config = dict(
    vocab_size=8192,
    norm_place='pre',
    norm_eps=1e-05,
    rope_base=10000.0,
    rope_fraction=1.0,
    init_std_down=0.00333,
    grad_clip=2.0,
    dataset='wikipedia_en',
)
Each number is 500 + 40 x the weight over its row's rms, rounded and kept within 0 to 999. Layers, rows and columns count from 0. Numbers have three digits each. The size before them is the row's rms in percent of the matrix's.

# layer 2 MLP up, 512x384, rms 0.128, rows 141-285, columns 96-191
086:427562485462550475538542481447483493536460531527469515471582424436515498529493503488491486475481542488455439481473509552488474540557531466516534452462440469558543497492440583465478499536502499522527513447491462455529532516491444485517512540479497530553473542460431450513483441496494546503
099:498449521473482441576483468498562570496465532467517496527510513435544436553452482519484495488504510509468519502512492516548494495515513502509460478483452480540550535500593472497429561531472519493540520517545494528446492503527469461482439522530530464609476506467499474508633535497543563495
102:585486506543465503510529496493578482536493514530478524486480502485484422517453476469518500410502513557545439458515554474518540520498485525472466554565514482484488556522531511504506488510439540497448466501413514575499475526513504519438583491513468483492523495465547505547557529510618548497
098:474531445527465477537406566477548479525536530487471510519462467471558486462553462506496508457566601472459470472486532510513515527469425416519482502539515465457515528535444409544516421465515444536519498509534487517485504440521480478441472518479509503510458505486481546498479516561468525477
103:458435487525476505584499495469530511575495432526499502545542579468469483477384506475500542483488494434450548521467527575535430534494510470485444485527487523564571512481545497525511443522485524467572439549488526471479474500518452510499503531475524542464493496478520421460372540504473497474
096:477525519441502445451513501463477488471496503567504468448413501434509498501534402496519533459530545506477464476440584549490568492595522448494457578521456483488496470520472458507468486475416497514459443501429527516467522422502527499493432498521443476484492465530514502447536535486553470479
093:544484503513501487508474500525526537486381538500467503491449529526537583456517532499492472494467567508547501546575463537505480470509456504562462485502536592482568529510496533518538492500465588495510437456565386528480457441539475479475492467465507540463497469519456453488475510480474462521
099:502503520499549428464523470440475530454580466540459483515514446486455448517489544503457494474476480489520469601511509487485449529547462520495428466554389497468420524514468532464472483475485496492545550517562496495508541530443515533464544432427490469585489505512634566435564476528554557509
100:562533505549511555539498490586499511522438558536510518467430492497504471423397545581463495530552507539501506495451476506520543459526430506492442489512471589530494501521457534456509489563575522468526484480487575496503486466511514504436600528495464522468489486435538530475531506587497522493
103:456514458428532462548499439555494490520445493512513537436462525539490479468519508503535500509545490533511497493488503497449520478474456531549467568506518494440533427492461575471448463506504502453503519512498487525428540481500486492506481467532507531463550503441541495446496550455581542500
098:453460539434536530509483495458504503513529418526521517485523527524557512510498522460498493483477498550515522485508467526446494442569490491507514544501564503539559593556479514479490456547474451461489602470534517542450556465508480517561467550483476447557495500499510462562477522480472501491
099:552497449516459493536499527501398549460522483522492566503507388432552502484519529510495528467486468546493492624545447514519482498503465508512537511431524479492545545543469550514488464524459468451436554512510524576493486545445480395482552475537492452533497533521534510498495460502518461503
102:494473502600454454502479531583506395510468522462434483506461419468475488546512584507464538496465483419541487503461427447563489412407484487497529458442537493475421413467452484471529519499505498440469513474578514466548549488478448434475489500522513520449491493531423494517487446506463498502
101:466533468460476486565494502461548502556529461486537506498447554503471470506438518470603516522496576566464447555550490517464512508537619488551595455459537532518494442491451475548520509527476465554517554510490546474497475480492448494560423447477433501551422463466494526556516533511436522493
105:493448464487492604467487473546399496561522475506468530447518458502525505500450529490499395423455435518466459455471517533491534494522476518475395499446469535466572440491441445480532546475482510483453507535527490568533515485472478513510531445487473488477513483492529464486489525500454541486
103:488452515563486480448513496474529584487491457475474559536502505521454493493532454492494511440420527514496493544501458529497476464503525475531478474549470530499421438473454420487483443512536459495416547511537558496575477449578507545508497481484516435543504491487496491600510469468480503434
106:506500626482513520470525470475483453578462550507494377528532468457492528481428522489533519440555509489556471542481458524592457455484415486567534491520451519475447506528444480512457489522564486575515571443456530447521438482474559529490551514548500493502530467569469511472524516461488466450
106:583526489445409455442527516540511548440494530468488508561587509542519532423487506562563484501575471550508528538525491458532500503523461479476537438507478481568534458522523482474504466513461546423540547519487513559559442606525436453449452435454622485565495448503451518445480495492469564448
106:447547505557508485544458491497515457542462451520471510547541425554576511501457547497516475459510548534514549449542506417553512512459480541500552599433567514527551442568486534466534503505521525488450526462503378503513510531419536514520540520451490534525490490476479506488461485555499486478
096:521504420480458470503403493553491500529555547435516478489444484541539522467568502492490517485514499523496541552550601512489482506518485448479461499528483539518494599540471523504505460528502500537505488508476537507467457552454502551538423476493488466496558491514561503424482497539482512509
098:461543465568572516397485397442524449525525442511575481539485556450511448485493475508536516577432574525526420456456550523472520458509517530458533463494498459463457470428546459452567507487491460503491561461481488574447521461484481502482513468551501574546482464501465524433374493493514485540
098:541500541485540571480539509464503492537500533495469495480517499559450459515478483511515569488486530504529536495531522561554475519549519566519520507510506545522472478470573493475513454466538483528515511429526489454517492541504496546516601523447527457499506581511503484465499549482471423537
099:523484483507519499535561477619496444436494510422469508484469560542493528512447554553585532479452502506477501532507551500423518521523598527481517481505528417579519522547411464488504512462491532472495487540574547520468478512485475587561544518552527492481553544553491473505495465525512535481
095:521462543452531472517475511615561488532546423506427517450497488482534437555397490495495487473429524441481491485452479565515466490512505456502499507469544469557501492520442548512512488502454482558490416539495478589542484550426548490491413458538493478545489492471499430491472494502497471450
102:526554471439535462514521447513504504402507468489533458411575496526457523493550507485523409561535499489569498485546528559463476461421499496512518483493461475565490491535513501551486453460471567497475506452414540507531593587534500532444508443464461472565511491458460431518460543475602525507
094:512484537468476569504472554509519442559557509497509489519541525428449478467509533538543561474542495470491472531442463549451487495498522507510497516559518537478511542562420473462544451475502468412490558503415515488466522512547514501470470478510527497484428499470486552509544418572528426549
101:498473477519518559461503463559517491526456557537547541533495524557486532529501534464470593492477509486475482496413504482509536491457509486524499487483534518460471529510537474523524584525492461492521523536490421439479486528523379593460539430522461499474473524572549580489542545527501471495
097:498469397542485476460559493490472515530523486484518504525461447493494519510501499507491446478462484450525484491499524547534578562518525475471544513528504512514492461501471477471484501485535526472451561488527499493452504553569495542485473520473448550499422473451458484476489500550538497564
098:525517474484472494425475479539507582556502457587480544529565511504520469490408557501493478521510486479459475596579517542445482538549470509448478448536518521528512498457528468480483498554517450425521448562478484523458524523428506507519566529519455551571511549508614487466528495508466513482
099:546549539385484418483561478516452505491465452516549478536501501493503497512506423507476470479544447539545504510564525475517511491486469523472472551478553424518548490501512535502471429461472478486477543431510550512397465506430513444506565486584506507432506498530551466468551526543452509537
112:488579505491495509520447471521491501448531445479474481414432482483481508493597473466504581528484489545540489531427461478491446428466519436489440481544535504464511566465548525538462537458397531453423502512491507484536482534479479547519448421544485544423433438503422447493522552567534519502
093:490460428533521462474534522495527506531529512453515521546510430462514514475454529505480444452499529519502448480477543457434510493483476523448437488479644479476499454494516487549507493481535459563485591477539512459356499533492434518495498474535529469424539463477519519463498524467434585523
101:555445474479438505518483518488570452469467489487481534518470473512545516537536462479468532474489496494442503528472504521497459456480484476441504467440495482465453522517533503517524472507476498544483512452534461472493506592591448507531448586531455525488489452477460463441564515471433508442
102:515500588458494516433516513540528471560536458533509460449475488488435532506414587513488510496587483485554544582490458529544517522486528511445513529498456527577508538498537420513472534544508522496538524490480457479499550488482463523470454539521478534501454518535495594499572462476500490407
097:450464491496464530590455529534520446541438461502479483508556453513497500453573509523443441503493431502585480598499527490446509521537538470472467556549544584460484417472483463539582541446530552503489476502468471491613391495452440507510487500529450483475539539575478493521510522435549541585
106:506500448568436468482496511450514479549557557511468455439528553450488534521454439452506527548532459513521522466500544516581509521500410568523494434459533494520492568429551549480431553500561555539509452515465576506459453501563459527542464472453518505492482509602615512520503453464470562506
105:472552469493463479487537494520441537499559522447508505556528543533512517511442486554465500470557480475493508447546529485502541542431503478455488556539522463436513497602457482509455504465483457466549470513472517508493581494570529491558536484494472498487494513480465523518519560472499560535
101:589486501578470512454495473503453474527514539466512553524505447464572509464558495524471429507464508559539446516453520572484443489462538527468506493451456458497540462522556583574486515501478482530450492558481426514481522478453486504490560418498509517472458471523527503528512510555563564497
096:519502423498453470465535509486422526566540544497509557473485496545474519473538507514510526477546509480522472614486509505550464506482509533430487502539487417520502471441500548398497509456486454458514510519474460464534472471448513563518532461459528482484491548482467572527430496546548530506
104:502497491518474513531494487500490460533480510458533435513427502491473513479463495482500461498438484450443523512518485476500440563559452476514456546525444410538475473516502524490510447520481521513480514494439524440408513585458508576421576507514520533558504493499473493514493443527513485511
105:475510442507543453511510465524556536467427474560571583530519479494511422527548408505484514446462435549493493601535520540528517480509470492444460508489507413478518524528527486523526546538444546498447490472499493467459459523485500498499495545559565504506508471492551535483542488519503595427
094:527534533436482541523522494503455514492541489456519498497516500474524456472518465459538389564513461470530506437498492553497467496536565502500470501480430500502489501496522463539522493500513441454492459452531522533493465462510486495484563528364531533482451455456559493460483503453456504539
095:539513592471579468456474488523513523480450534472506490513446565542517476558446491458543510504499519493476482525496466473487465521561505482550485494511451467508548559489524514499500504344464495559487523422535488491453576560549512487483524556510490421538598467531486485498491506450525477473
097:507486497505480487485483528528498459507482526482484546596461485523542469474578488529496482554444526503490510504467520512497557513558505521490549504492543512524491499523482519514496415465457580518495486486491464526520454521531512465504514513482497548517589458522502504443519484557545556524
096:501561606512501432486536519566484447430378545503579547521520427518486476520471522477469539467488506535517421544468509511449466481465569422460534488546481559538549507441467516422528560470469531486518510542538462530527541536509526469439509456524569505521489514492543520496549515604524498474
095:518472405489484417481496515518508472420535517474435494486527547463567526501481507507522448533500563502562563589430558495545501443452463451502476537412510511491574475443520544468510491399477513493440434512442489542477508521532497520500511510549522430507481546441500492464477532469503434511
095:504460471490519478447453488456549501608570510484522487461476444487481523556523506436539497530557498519491508471498572588459481423537483495489501469460556506513608514433502504528479567469461495549570504440451492480554535495548555507438458581492536566500488451556507540488455509532484452479
095:490475505489511504437530493502544601423478523491529501514548504510453468461561519566472490513505523506471448505575474507509532500511472442512478527480459458505468426464492459562484512418457462465448497449585520503411540515516555495445519491526508611488558496469577490524471512579502421534
107:474438552555535514496561459519490414544491523500475496469533546500476501548494452549514573469510489576474416518566474446561392441461537494522479448442533489493565588493513544521445475550448472438516436466483487485544540436523469492557517470494443500495480485521537460558517457521511530474
102:555507487533459508510523554485486442434510481580480436465486426542539468509465469573460455514473555463556516453522562489471511441448454498453468521554546503508428476585469500495515512444517481485527496500568489524495459524480482450507475425497560523567460486564531491545486551507512466504
104:563540471493494429531502499474540434527474492501440421462500518540508507515574376483457530450502463512531480503552541517579438477581393487515555487501544537527502455508517496473435489481493480461526559461457551530504467485555469458534510440535422481526529464490475490580538456445484490477
097:496469496515567492568544514494505566513479488534540579471582517533473585526500435469504463515528402544469494477551476526525496448494507474543518500515448451504499593508523505446483491506537517522453456532517475469528533496585495494533461500555582486466496454445455435552468503465504485467
104:494576466508478492557519503463434568452458509469478543605531462481448492545521463453545492505432516496501461532486509472473492496561551519528521489445509425528522490498497530460529518507503531526504533515447506449491613499475466495445492509490541516573467501552470515511501442491500477460
098:458471521513487546511441477524495483502489522473475520549539430502483543491514504490485496505527486486461559464591450530543526504518499429595546480444449471550441441487526508453469461494454528427484459527526592449500418501556537516539463518500481561436513475596549519532481490417511494502
100:462452492565525473422499487548502432479496523518587510566541515494454581500496492487517469553540460474469417561498441526548523516530498557567464490478535441454439427534495429536491524497452513483528446471575509541476519470529580422530517506501534410502512541470422463504496438511596512482
097:568529485429506502485459477557483487468538409548572550463565571536482422512484523494495514469392442518531541465522495496495547499460522558439380521511466494444480482482551546548481529582501499503468553527464532539498400472597468530507476479511469505550504473479469491515502532537468499543
101:417461530518469477557509482547522470542471504493463448526424455450475551452565549481516401499502493421501529527545472435522504552587514530564460465543497491475551496450507482554488490595503485540407494429489508517474512482492498507463478525520529505504532540441547530481583453478517480497
095:515485521474454427500454499502522474533499482505584469507514509487474525450526477543541580414478496577467416508493436513513450548538474494487543429488478485464542507456524489557501464462456492548474553448488500574490509527481446488509491556452509428530516538448557501491529513494508505420
106:454505510491460457508465527606429509470489485432400446545489536409535557501499480475479491500547527555406503566539480522504483601495479508510538478474467509513530560498529470493452496492533538493494484484456545473518487452485505495520522556534507564501504511521546541501457497527507524536
096:454460538482539512505566429542502485449449499511502450465493497574426501471473493528482498421536524507521414434478469497471533471490475560593484458533505524476486509472517465472509533451467492550489543465507460453499518515462549480492496511536536486459504496500562522386530502572472532499
096:522529581528530406496503451519532425491520534486606469492414477499482511504526493475545498593493513488503454443482430433455516507516490533489408493466513452498409463526477482530562513542596437497503475479511405520522554478477557461511553511537540515433447432494485506513490527514517430510
097:453509525467549558465503544509471510562507514517442501481524483524471495526576419541499473516513493493523472513486518361484530549490502553456457436530546391511520427545430503493437472519475447475518530512469487511537517458442495490486501521458543502510547532525437506586450444521566482556
099:407601452538551502535401555466483494529470542502579503492472499475477490492491509510489620498422431474516500444457477478513494488502505455483532483558517523602510485519461486504495582452503477446460477491496520486522543502457422518476497516477473470462541482483482486476444469506512504530
096:521497465569551496495527527454547561545549530498471516485439517472432484496477557519425606531514466542556453491539458468479573516544512490503523473443423514539465503501494534562524489524539499503551516492452499465526502486492498506512480479492463393498491487496475574469387519481531474500
097:519506468486456516503493456528457553549532514532507454505515466481494537622396590485521519504463547497518499527491437546553513421517391447518508525495496559506479563515605534519504545535468481491495506497538521412510466554475528446432535470502412550480503399485581493501543514475467552536
111:527493507550478563506514512475551521453512501464481468457525534520494516559490523534523510566520419471489403570562514525555511439523522520471582537502445510484499550453539454517499531476478451550478534442543415529518522489539483514502576542517508538516451529476559531513553610451469488486
105:511481524441473481470575518470470434548492537492451516452485480522472521431494450517454451522524475484418536471506452554516496550489494459457527526443465530565464547513478497488502534505601480489482423469541532373479459534523510507490550515470483514527557505497512526554469507499496560463
107:465483481538440520456405487533532587489408447490544511549538474456490593505486489474505562451555472493473430526490516488428537531478398543480518586477425484461512557451474480528474539442461542469527500517499536463447437525482501490467557546553487450490477523519453472420489459428449455492
097:501497454514448500505527518453515450357451500427518531475466510477558533519529490530540492491572561518558466516447527472454527513477458466469477512521468493565486479442480469484512517480552483482477486545458539532455506435530489503562526505480469516546551501522493465535543452457499522495
105:482491522500535546501487490506522584445540477506541507505508520542480424518511525457494493503498539475477454573541484555441512525584458566504479414523510530544501502475451535554485519465451472453477491410455540543493481546567535529474509585538521504468520528465423503521513475545504509459
106:456452467512557467547568443468552519486465456526445552494444566531505450516514513465470410525490509504437460505429489491462488449491532497497529508410475528452523524511492484554476501487492416494525543457482488471579432450504560520558508437458601448525513468465484505541448444489485535525
101:476520563468477449457540493529521504443464498560545474461521418511482546485528518471509494471488593548513544503499470460440487443476498498476492456455512519504520485604537463536487495540505511541548524555439554493559500492485405490477434530484498429461473485436543472489475558571495548491
104:447466506528495464470471463510484398480463420525428542483470532469495515553470475493485494441480516484514458505567504536530489427495541528521494452545469497538439528501550407487495521471459549561512414530462459524511506591538486467553491519546500561498500501537579481473498506520549502477
110:477537548542489502514467487503460565479516528534519590505509497448491489451477490523458512530487434477466545484482484516550458536554504457573520399486508563486473470476484473509499552545447504478448503447515545447529506462502490546446453605516521500595525504548543529568534527507563482515
104:491565549449476434427500502524486442479439491528423529514522499525429483458568500522476503553436470462485484542476594512477493549489548537482431443516467488576544440476489539400490445530473454462455472519504466506553577447510453510541523599481519512498516535503520473475525493557523474432
102:506528460562489498514455502509525485439428561483527500498498552444535514450458465469430441460478508544490479555485539537456494464426430473474488462458516557507536559477533562532475560613502442426500540543486502461539528500457519513561527490513535416515457456461559577511478470476452453460
102:487511440446541510548459486471470509495563500450473442501503431489519505532508459521509541530511498467459565524559524586467464479506557470488539569473502516647542462565494466557448509534541544477489516482539461465478526553534529502477473538546507485476490478573448522473447502444507525528
111:490516536470517533462534546520483552501518498472531516481515528475475493499550503465449484448473536557491554497504483441541571563401495483518467560467498517522445499559477529469521487510451457436527404494509507502484523529525509559566520535443473474517514468492467509535473525455430473498
105:493504495445421566536502522540561500468497488462507467503498509510489459527500498494522471473466502440483453487529453534561489485538496405436510521422532525429463498455411537453539533480493472463572466463501455486542526490526418569468556458543477453474399540564445565538515500452494523515
100:469512519504538419529425477539497474533468519501472513525490442461537455538502539513516526488496508478538510512540461492460490507483514501520520477541441491497503528429562502486511543454452505508548504461488503544518493487493498523456545547574466516414517522566482577537520471545450480464
104:494479502485469544500427467489473488509499509461514520439512532476497494495478504590530445472434452523542447500529526497503545470500495483465410464516464515488508460475568448514429436467573542522476445484474506531619515470481424466506555439492509635533436514461471488514479450565494485516
102:459454537530465506572507487487531627474495561473482478501530490549437526517521598465501507525505522521465500585540501505452491536496486501542560451528479511416529556534499472506495481463482452458490541534552578533495486515527501534520476554509489497443500514494513520541502488515570495461
098:468561574433377546542562453525487519465508507474461464569426541496530530419511518479488484418539475557518529533499428544511419493545556453442458469562513495498529485469540494488561494483538488467486547484517458430452553509534524520506507524482434577499523507470500485454525538481490539488
101:493504501436489543445407440474522521549505508536444467443500529551471619437563545484501488509523584493477492514551436488508522506528518450498376489481462470530538462536502570510460539555562449533533490546495479451542462516511521501514501496488501525487573450562526462527537531514507495482
114:506448501493421473456468471524581449558526462541516440504513504485520567516496503473576495551473454497490519527499519576540499461509543461458531527482551534493566508528488435515486510513490523471476490523508476560518474510565495495439595509573516518498503520517559417466487400538487497442
104:559461519532526495512538528523457518464517484532449423386516572471501541557472499465520489554452437510480502544517512536449547472511534429492505446546528504443473512486475462508560470481522517551513535474443455477464485500534501577486489482456520529488525533563543578572478564454484507429
097:448488576534535517499526517443434498480505522458484559512472559538417446480533518546485461470502500492433536494494506520550504509432545493538432478489490518499459469539511524556507511511529509416443494480447518527518471468477551552539487540463511465587471509493509577619488513460450485442
107:612503474510470521486481535549514458428476509508530534513490514458497447475465473475468504500529526491464477561414470471531511454516498511492443529515591541339456475497524537482489485507472447547543513485447514500444484517491499483565544443449473479511574464522487413495564504459583525559
097:493490514498478463485490468458529442499507489575456500545600435485416509453414504454458523468512454529523465440496450499493438481513541502568496509528486485512490474495433496524477533428548457448500527494496463445478528470440515461501542501495490518461523507507562469572602505478489478575
102:525514491520514491488563448499487505527571541506528543541504504470433526560531523501494520527504440592573471470526487501487521584435499537512589488492538563461470484508506497464623516505484529489526539479545487526479541479503437457534491488450508481527518475515518562467481484509540503506
114:486487500472500551458464426473515552508426519463432477525475511483533493562521519508558467521509431557508464516442546476526446462479523556485552485487502504504506552486485483500521553549512475509483481525433496469510469483509528539498544463489503521535480551506572501525509554503541487532
097:479551520431554573507448478585547469465547504466558555527446516496465535535424519479416497581507552514424500538533477512579477488537537518559537371525597485478526533483554519533486501526452514562488489514476497527516455459532458501561505479560481509432489470535514520447507469501517471438
105:530548447486516596534437465522537458490570574510523516535479526449444506523472528487564474436555523444476423505501465521558514572502432524552493486611544502469500535453477493460464533530513500564515501474541484529481496560556469539450526523464507442513503439502555453455494552482453539484
098:499488505539559431455516535478547532524549526410500513538470556558388532517459478484511490514521517475475422482461480552534545473501569466552431526484401585496434465503452526543520528495583500501553518506550435579467502490481551566490398475507524472534522425488561496426531492519492514547
085:539523495501514534492472479392565446493523489514529490357551524582503598467505492523530478449549554503530523508501477508461478545521514460543519478537439446450602526496469574456412477441508490507481489465431456488537519447489455476512473508527471445478505543527458490484525503491512551463
104:540480491476475519514459459545511543562538483527553484493544519468570476495374494485425531423529467506488518432481504552526482537505555537552420429473516537521458518430469515492470549517451456589469472440447540484513526511482513483533431555429547531510565518526508442429511475502442559504
098:495492439529522526482475454537476459439476493462514531459466470564454482526588611479427472516544559540429481468558458499531487485479599558503580454501547508463480418536509467573525507533458539474483517519439476480495451480496503523496423485512548530477414436476511535497464577497432448511
094:504453515510431486517573537576430522529604526555533437579479529500481527481408419547484508518540430547481465500484442478465470489483451490536448437483497519434454457529509546533510564529430521529455490497505561505514454542518472478511427495454496499510507523446507497477409470471461464468
105:488473543531455528500516523436541537463487434404519537465472432570493581565574463484444440487579563496468481541549434506531520458496548514585525478480502525478580569543551482467479556510493497517537448533505500502553505480468521564504503475452481525475449513501572506478470489530490441442
103:525439514420495482462537492486554529492546450508473578549454553450457431541479531539496470483531432495520484500485454454502454483484554554541491530431528502551504559477446503542530385573517455561529492499471491527579518526511516477492506524508515408549518486519460382503501487438463527551
091:541467527513437462452488514496425474468488509516514510472504469428499542559468490431491569516443500554540505540618576528478500466495483540482535492491504557510510480502522461487474422559512529508517462506472547473459427515434500507473468481498503533428499476491524463526504497490523581418
101:469517526449610549573466522560447504500509531539488377498471472440440500449426428455570531550513478494542541507540451484563555553438410547507467531472489436496505454497504490449513461459522544514526444520515541445517479499474580492529448497505521435475562482556489478524474481491559500485
087:502506470551529429427473471431477534538500552513551481490493526568496522543610567559551486489540450494468491476453505551551503500482517517470507518545572455474452475534493581509522562479476393498494556500514538468526543492563511518495482494496524481544518519501489547437551433494491491582
101:484485491386512480506512497430553548574579530516517496500480503501525470510511400480514488515457501550584488497488488468473502488518452512490546475511534549510577458494421557565565518507523488521552482570471529490569527505484543449546482514455507509506479461448572469518427416569550551530
108:496452513537512531575441520493490515571459454575505461531438515525480495440530548520456495477570482514513569497480510509530519488459593513466500443507522497456482443498533492556582490519503493540536471534446505498503496485510604520442463528555522526482479451443487515453513512448528560429
105:502493455500531546525496487527548492484573527529470514440527485484587445459527481582451486351457561523474443464563506496485530537557555467439532475565455601467576547495475519464468510486468488524460490521504485426452595488461540521492540521501490504490548453459524450492484551493477518453
097:507477527497467414476480522536534557494534516504575531508480478504491467452501491508578552502535531525554557466478508411495457530470496463515570473600559503540505485522524406488521486469468493469516511505506471522460490467518562497479465542485471530526560492488499503500475558543538479517
098:481544478518560471553476484448425541575528518501511473497472484457476491499476530477589578479487446496531468424537529599481570496512523514505521501484508443492534499582464542446417490515462508425505503443486532540452571561473480465444478528465559464481451448477534451491499476503516515463
097:502551500449492491524380424526447530502526435480457537413529517496502483463478364510533530493454460529490519453526541476529517499487523489487495512483509483505551452513486468563608419562494482513468498501557502464562513460486565465497465480459477561579481455538519437458436486499489461496
100:518581527563479509429514524489485519479546492474564475487446495488545483501514477448524540502454503476498499534496472457446533554459522501583490515478464509526536463544445565471459531510513493471473567506512479560503458549487510468497508480527516494476575531605500464531412469432553445482
100:466504511496467505444410486516496474534498515452539418504495522448471444432469462426541528492451446441493545437495488550511489581558511531529565536488468541480532498544514527439430533515457499481491505448531591524460557488528463527546452495470511466603453438474443432547544511522523474498
101:537457486490546473488479497533438547463503476484572503479516482462474487494462511543500450533565522507546528401510502462459534507485505481497533504500508457439541499465496510504509559433487519536511529482537467446517530470528553581426497493419543406419461508495533500497475484574540527474
098:445486480445564559476547423504516541589492498473406519533427512504496557566532556513532506490451540504490486433530465507434500492474466581530495493529439504492516480502554501488530519540553498558508522537484480464542487529505552382478494455472482506516529610527543487463496490501500501520
098:518457508390615554478500546487520487436445496470572481573525503554456474431583501525481485524481568501507505479412564521458490514438503458471478529447489483497461548520455517509589500507537450455513518503486464473490498487472587482550509485406489479478507484442507517463561490552553484522
103:520523441499479468477563523546444428501521609439537508542422494498476514509472434481581478512552499470541454484475506518525506525442474423454461431534483512502519528520455511472568520521563453565560470576595430448544464488447505506467553566454463571480540476465476480533515482572446506564
109:436555481485479407464485499486551519483501492489409474546508532572457476530459412516538448444471483548483527539506472511521505492447523418474510478486488527469478516518517501448580483529525505459486480485412552445414537435503512456531519558454463474441548540502508515547436457489491483448
099:572464496511443565511495538514544499520508457506466503460578477503427550528527445504459467473562538568522533611537562483536508490528466482486505552540478480470449441486527448483468479515417579387456472509522529515571470438506469482550537509509440558465478489445472498534569452475455508521
107:544468507498492545549513552550431511527453540449542502534527452493506530489546516542441542414531510548512478587466467464514484492420495512424496463524434540504504550501421468556478538492424572484530472506508418490525492511512485477563510480521481479485431514479500597494612530520540526502
103:453476537503469487434470502506434564458583564488529484478528480524541576478457577535524486486452477466498495566435536519472480515511503486433491450514424514509502459518470481510521507537459573548493493493501536583441451471484520490542509536442469508478474497501547538465448462505490522473
095:498522558496518446473499494508489466550469434475463516534576546477494483489501511509446494517496436504472440436491500559460512496536508430453488453511504546491472471471464484505557514478562446552477550454553560497468454489482512592508501506551457472493568494513532520475445445488514600558
094:525486514508510501508482487520375476489446495543499461448525560570484552421511449496395514456418513474504385467423547520479497551510548430511451459565477495467493518430505476470543497526499494500526460490539486462479489543417437546470552477543491453563587518551515550458578542532474545483
101:517467539488486562534452507470528505469545483461498503543572530536512495532569520475545488530457413518467509599491534527469510537543510546512516508542434484506465478482495507466553491518572467577518447538536523493499521535479500508514581530521558502480456466443457503528576431559559490474
095:398556549553442442499511556506566482590470564514483520522471477509524440490531533520395617533609466514511515487515523511459500525463506496520447526464499484525512510482478498480492547582478497445481517497528545482542537533499468518542473524523521524549493425431552467483519486520499512516
088:599486469532462479498438469470501522479462441493471533447465526558508552475513493505562447537467501512517531497549495545501451546560504508471526541510515473451585494480551606516452529495465495530516417397510498536485515512520487481420527497493521571546541482491476481448506576523494475441
104:512559486512432549499462427447466567500477523478505504489491466509537548531436534404565486547470550488456533519520494505467455463554415495550516505502442521489522462518524543505472466571533535574474509503521490463494471505492482482481514509533487458542495485483475445540577466559560515488
095:527495491485555518490503532533459488489498506517562471474569536430499450483482477494530503542493491520528505486458490552411490540544537497442529501537540475572559464561496452522549395500484507526422540395525473511489510390503468516439519463518454464486535492568513517431492487505507563450
106:495507512596554534484474554466488572458504515587553532519526492393553492481522531483525491466452459459509551501493477403484528523503522504482496532477475515489485485553488533498499560566507521475525505605496480494508495519482542459491535471494485477502437523460417548529526497547526461568
104:524473463433467462532522475501466529508449451501500520525540522470524477541509538524513609499470502496517452486482526533489524536496536539396524527476538485513547518473427518500542481559549558463536518515546497554464498543501507503479434484540457498460455475505522563407488463479482518504
098:483468516465392452478553470541527549464528508526519418495515526521534457478458496467491524464560478435488465504524533519439515554490519527419519490482515557508572522562501510567476477478477526538504537462553465479527501548467515507495511530560510477522469510494487526478531497577473521473
105:404461522515541453504507547474501527515459505511509506468584522457520468505541493468523569512511479469482485518396492504448464519558575537505546512451538472511482487565504513420426448525479547509392486538514544487607495480491580559459535441494488551529439517544447468562515490507530414511
096:520568550469506543414488417515444535520513536436464472502555449523515531527452477559502474479547570467554585523482502524409518451495553491518528538382495468479453543448534444569512463514546454482531479481507444542412474498385427449510490505539529551505450516501474458517537479492465466530
102:466414503533473457460481495483566502484505486468483494538572484571438461500532472482436515472503463487492520494518471456538513504543519512445517564538496536434413461479453454427559527491522487501525469480534474491503383485492525555499477519426456523548538496475437570540506486472507473496
092:592478518514515471448558526553511502514572464519541469520491494466437584553545576546598552489486497460554477515521524506545518542501460518502436477459575435501453460415434532473468582526505468466547495464540503454544492501458501449548489569560533559487524433454519507557467544524465522489
104:508488462488486520471524490455502401496451554515548515447437587521541482592508527470441585448507449580493519495540514427529465506470481514483513546433550458550550588508460483558526462516417459516475579518495513511511543525482497542420542479504490446505464448458467491607519545572514495487
104:497474608440515454486580504557493503543522508461505490531462528518522450543482442514452478516567476475543429489493495554514475477582545526486482408514517469546561461539468508474465552578539473510506483507515517561495540501536486473493538514466434493501484532538544486462513450479478438446
089:567460505531437451494540452483531544544399552498477470406580503542492516462508563494569380508471528539534494492498509555489443456449563501477514545496473562535466428490481455503450460482521522521475420520453538526524484434416522547527475525493495508481508442463537509531473472461463461469
110:487515456567503518534456490476509488502463496489436538478545621538478559518526507488516477445540483482457544529448518570573524569592527495490495460540549521540466488514471548503479474430457496547521475506535475508526462453488437539441479482489528490494523546504490544410522471555503515532
095:516517425483487529496500530448482454485536543533601489499471476448460423516526437496486537494507498497546517487515578446516599479592472455525552424556494562525484452474403569526558572517465471500508513540534456479471515475429513564520452490454479424496457548468505471431465510516473504424
108:534488431507497403527560459485434522492578456532490484502495485519471509482523496433510522520533469528514509516417460504505486429556507501479539451566512478523506427451536477390522471529549576527521556535518534459448541542512476520502515467457542505440474444432524466554509442533506533506
102:476527507564531546477499504491545525482516499514434564473438483578539468436465613478568484560462484515521503514517474502492528466451541531444488467531490456486494513533503544492585507438534474512545515461522525512534511514435614481512481471473472501565485523513561496490496621496540507410
094:499455489501531458475507492440475562527561522564599559514498579515477541546521392508504488553445515535466507497479486421499507425482486541464536559525461494470503563500444480517409460540483499460529535533473473529465462515517468451478566469481502490460489491534510446499474448516538486471
091:442484447518512444504484528480466506503517501467519415419547559525551510520447482420533538493486496479540478547413496537523578500486572519498514475400479532442559507529513495481482507503534492484511471547570530569560431506523565462498522502473537464470424596503449530503499519507441470570
094:513501516475502468514434482435524531411512612547511496453554510539513522498444448491493543506540526448509580468472476589567387470556477528477493520555422561534426483510424558469444528444524394534490520503535549453468494522462457517521515483518535548493481534453571410501549532536537561506
104:516526547483515542437564500442462501480444550506505473533503481470495452535485466503521512535538496510464524533499437471545500467451473558471501461495524461562464470546496428590535500442485487510555498526545510466560567493474514481522570541470464492541557528538457425485589461520526516493
102:494475509450506478464440522513527438443516486496467480540527487548523487409514488482477510475583479445535540476438486477486459481470499494406480467566446481489537478460516537453542509529532504555578466555517504501482504574459464480513508479520510472563536454528508410548518556513498501499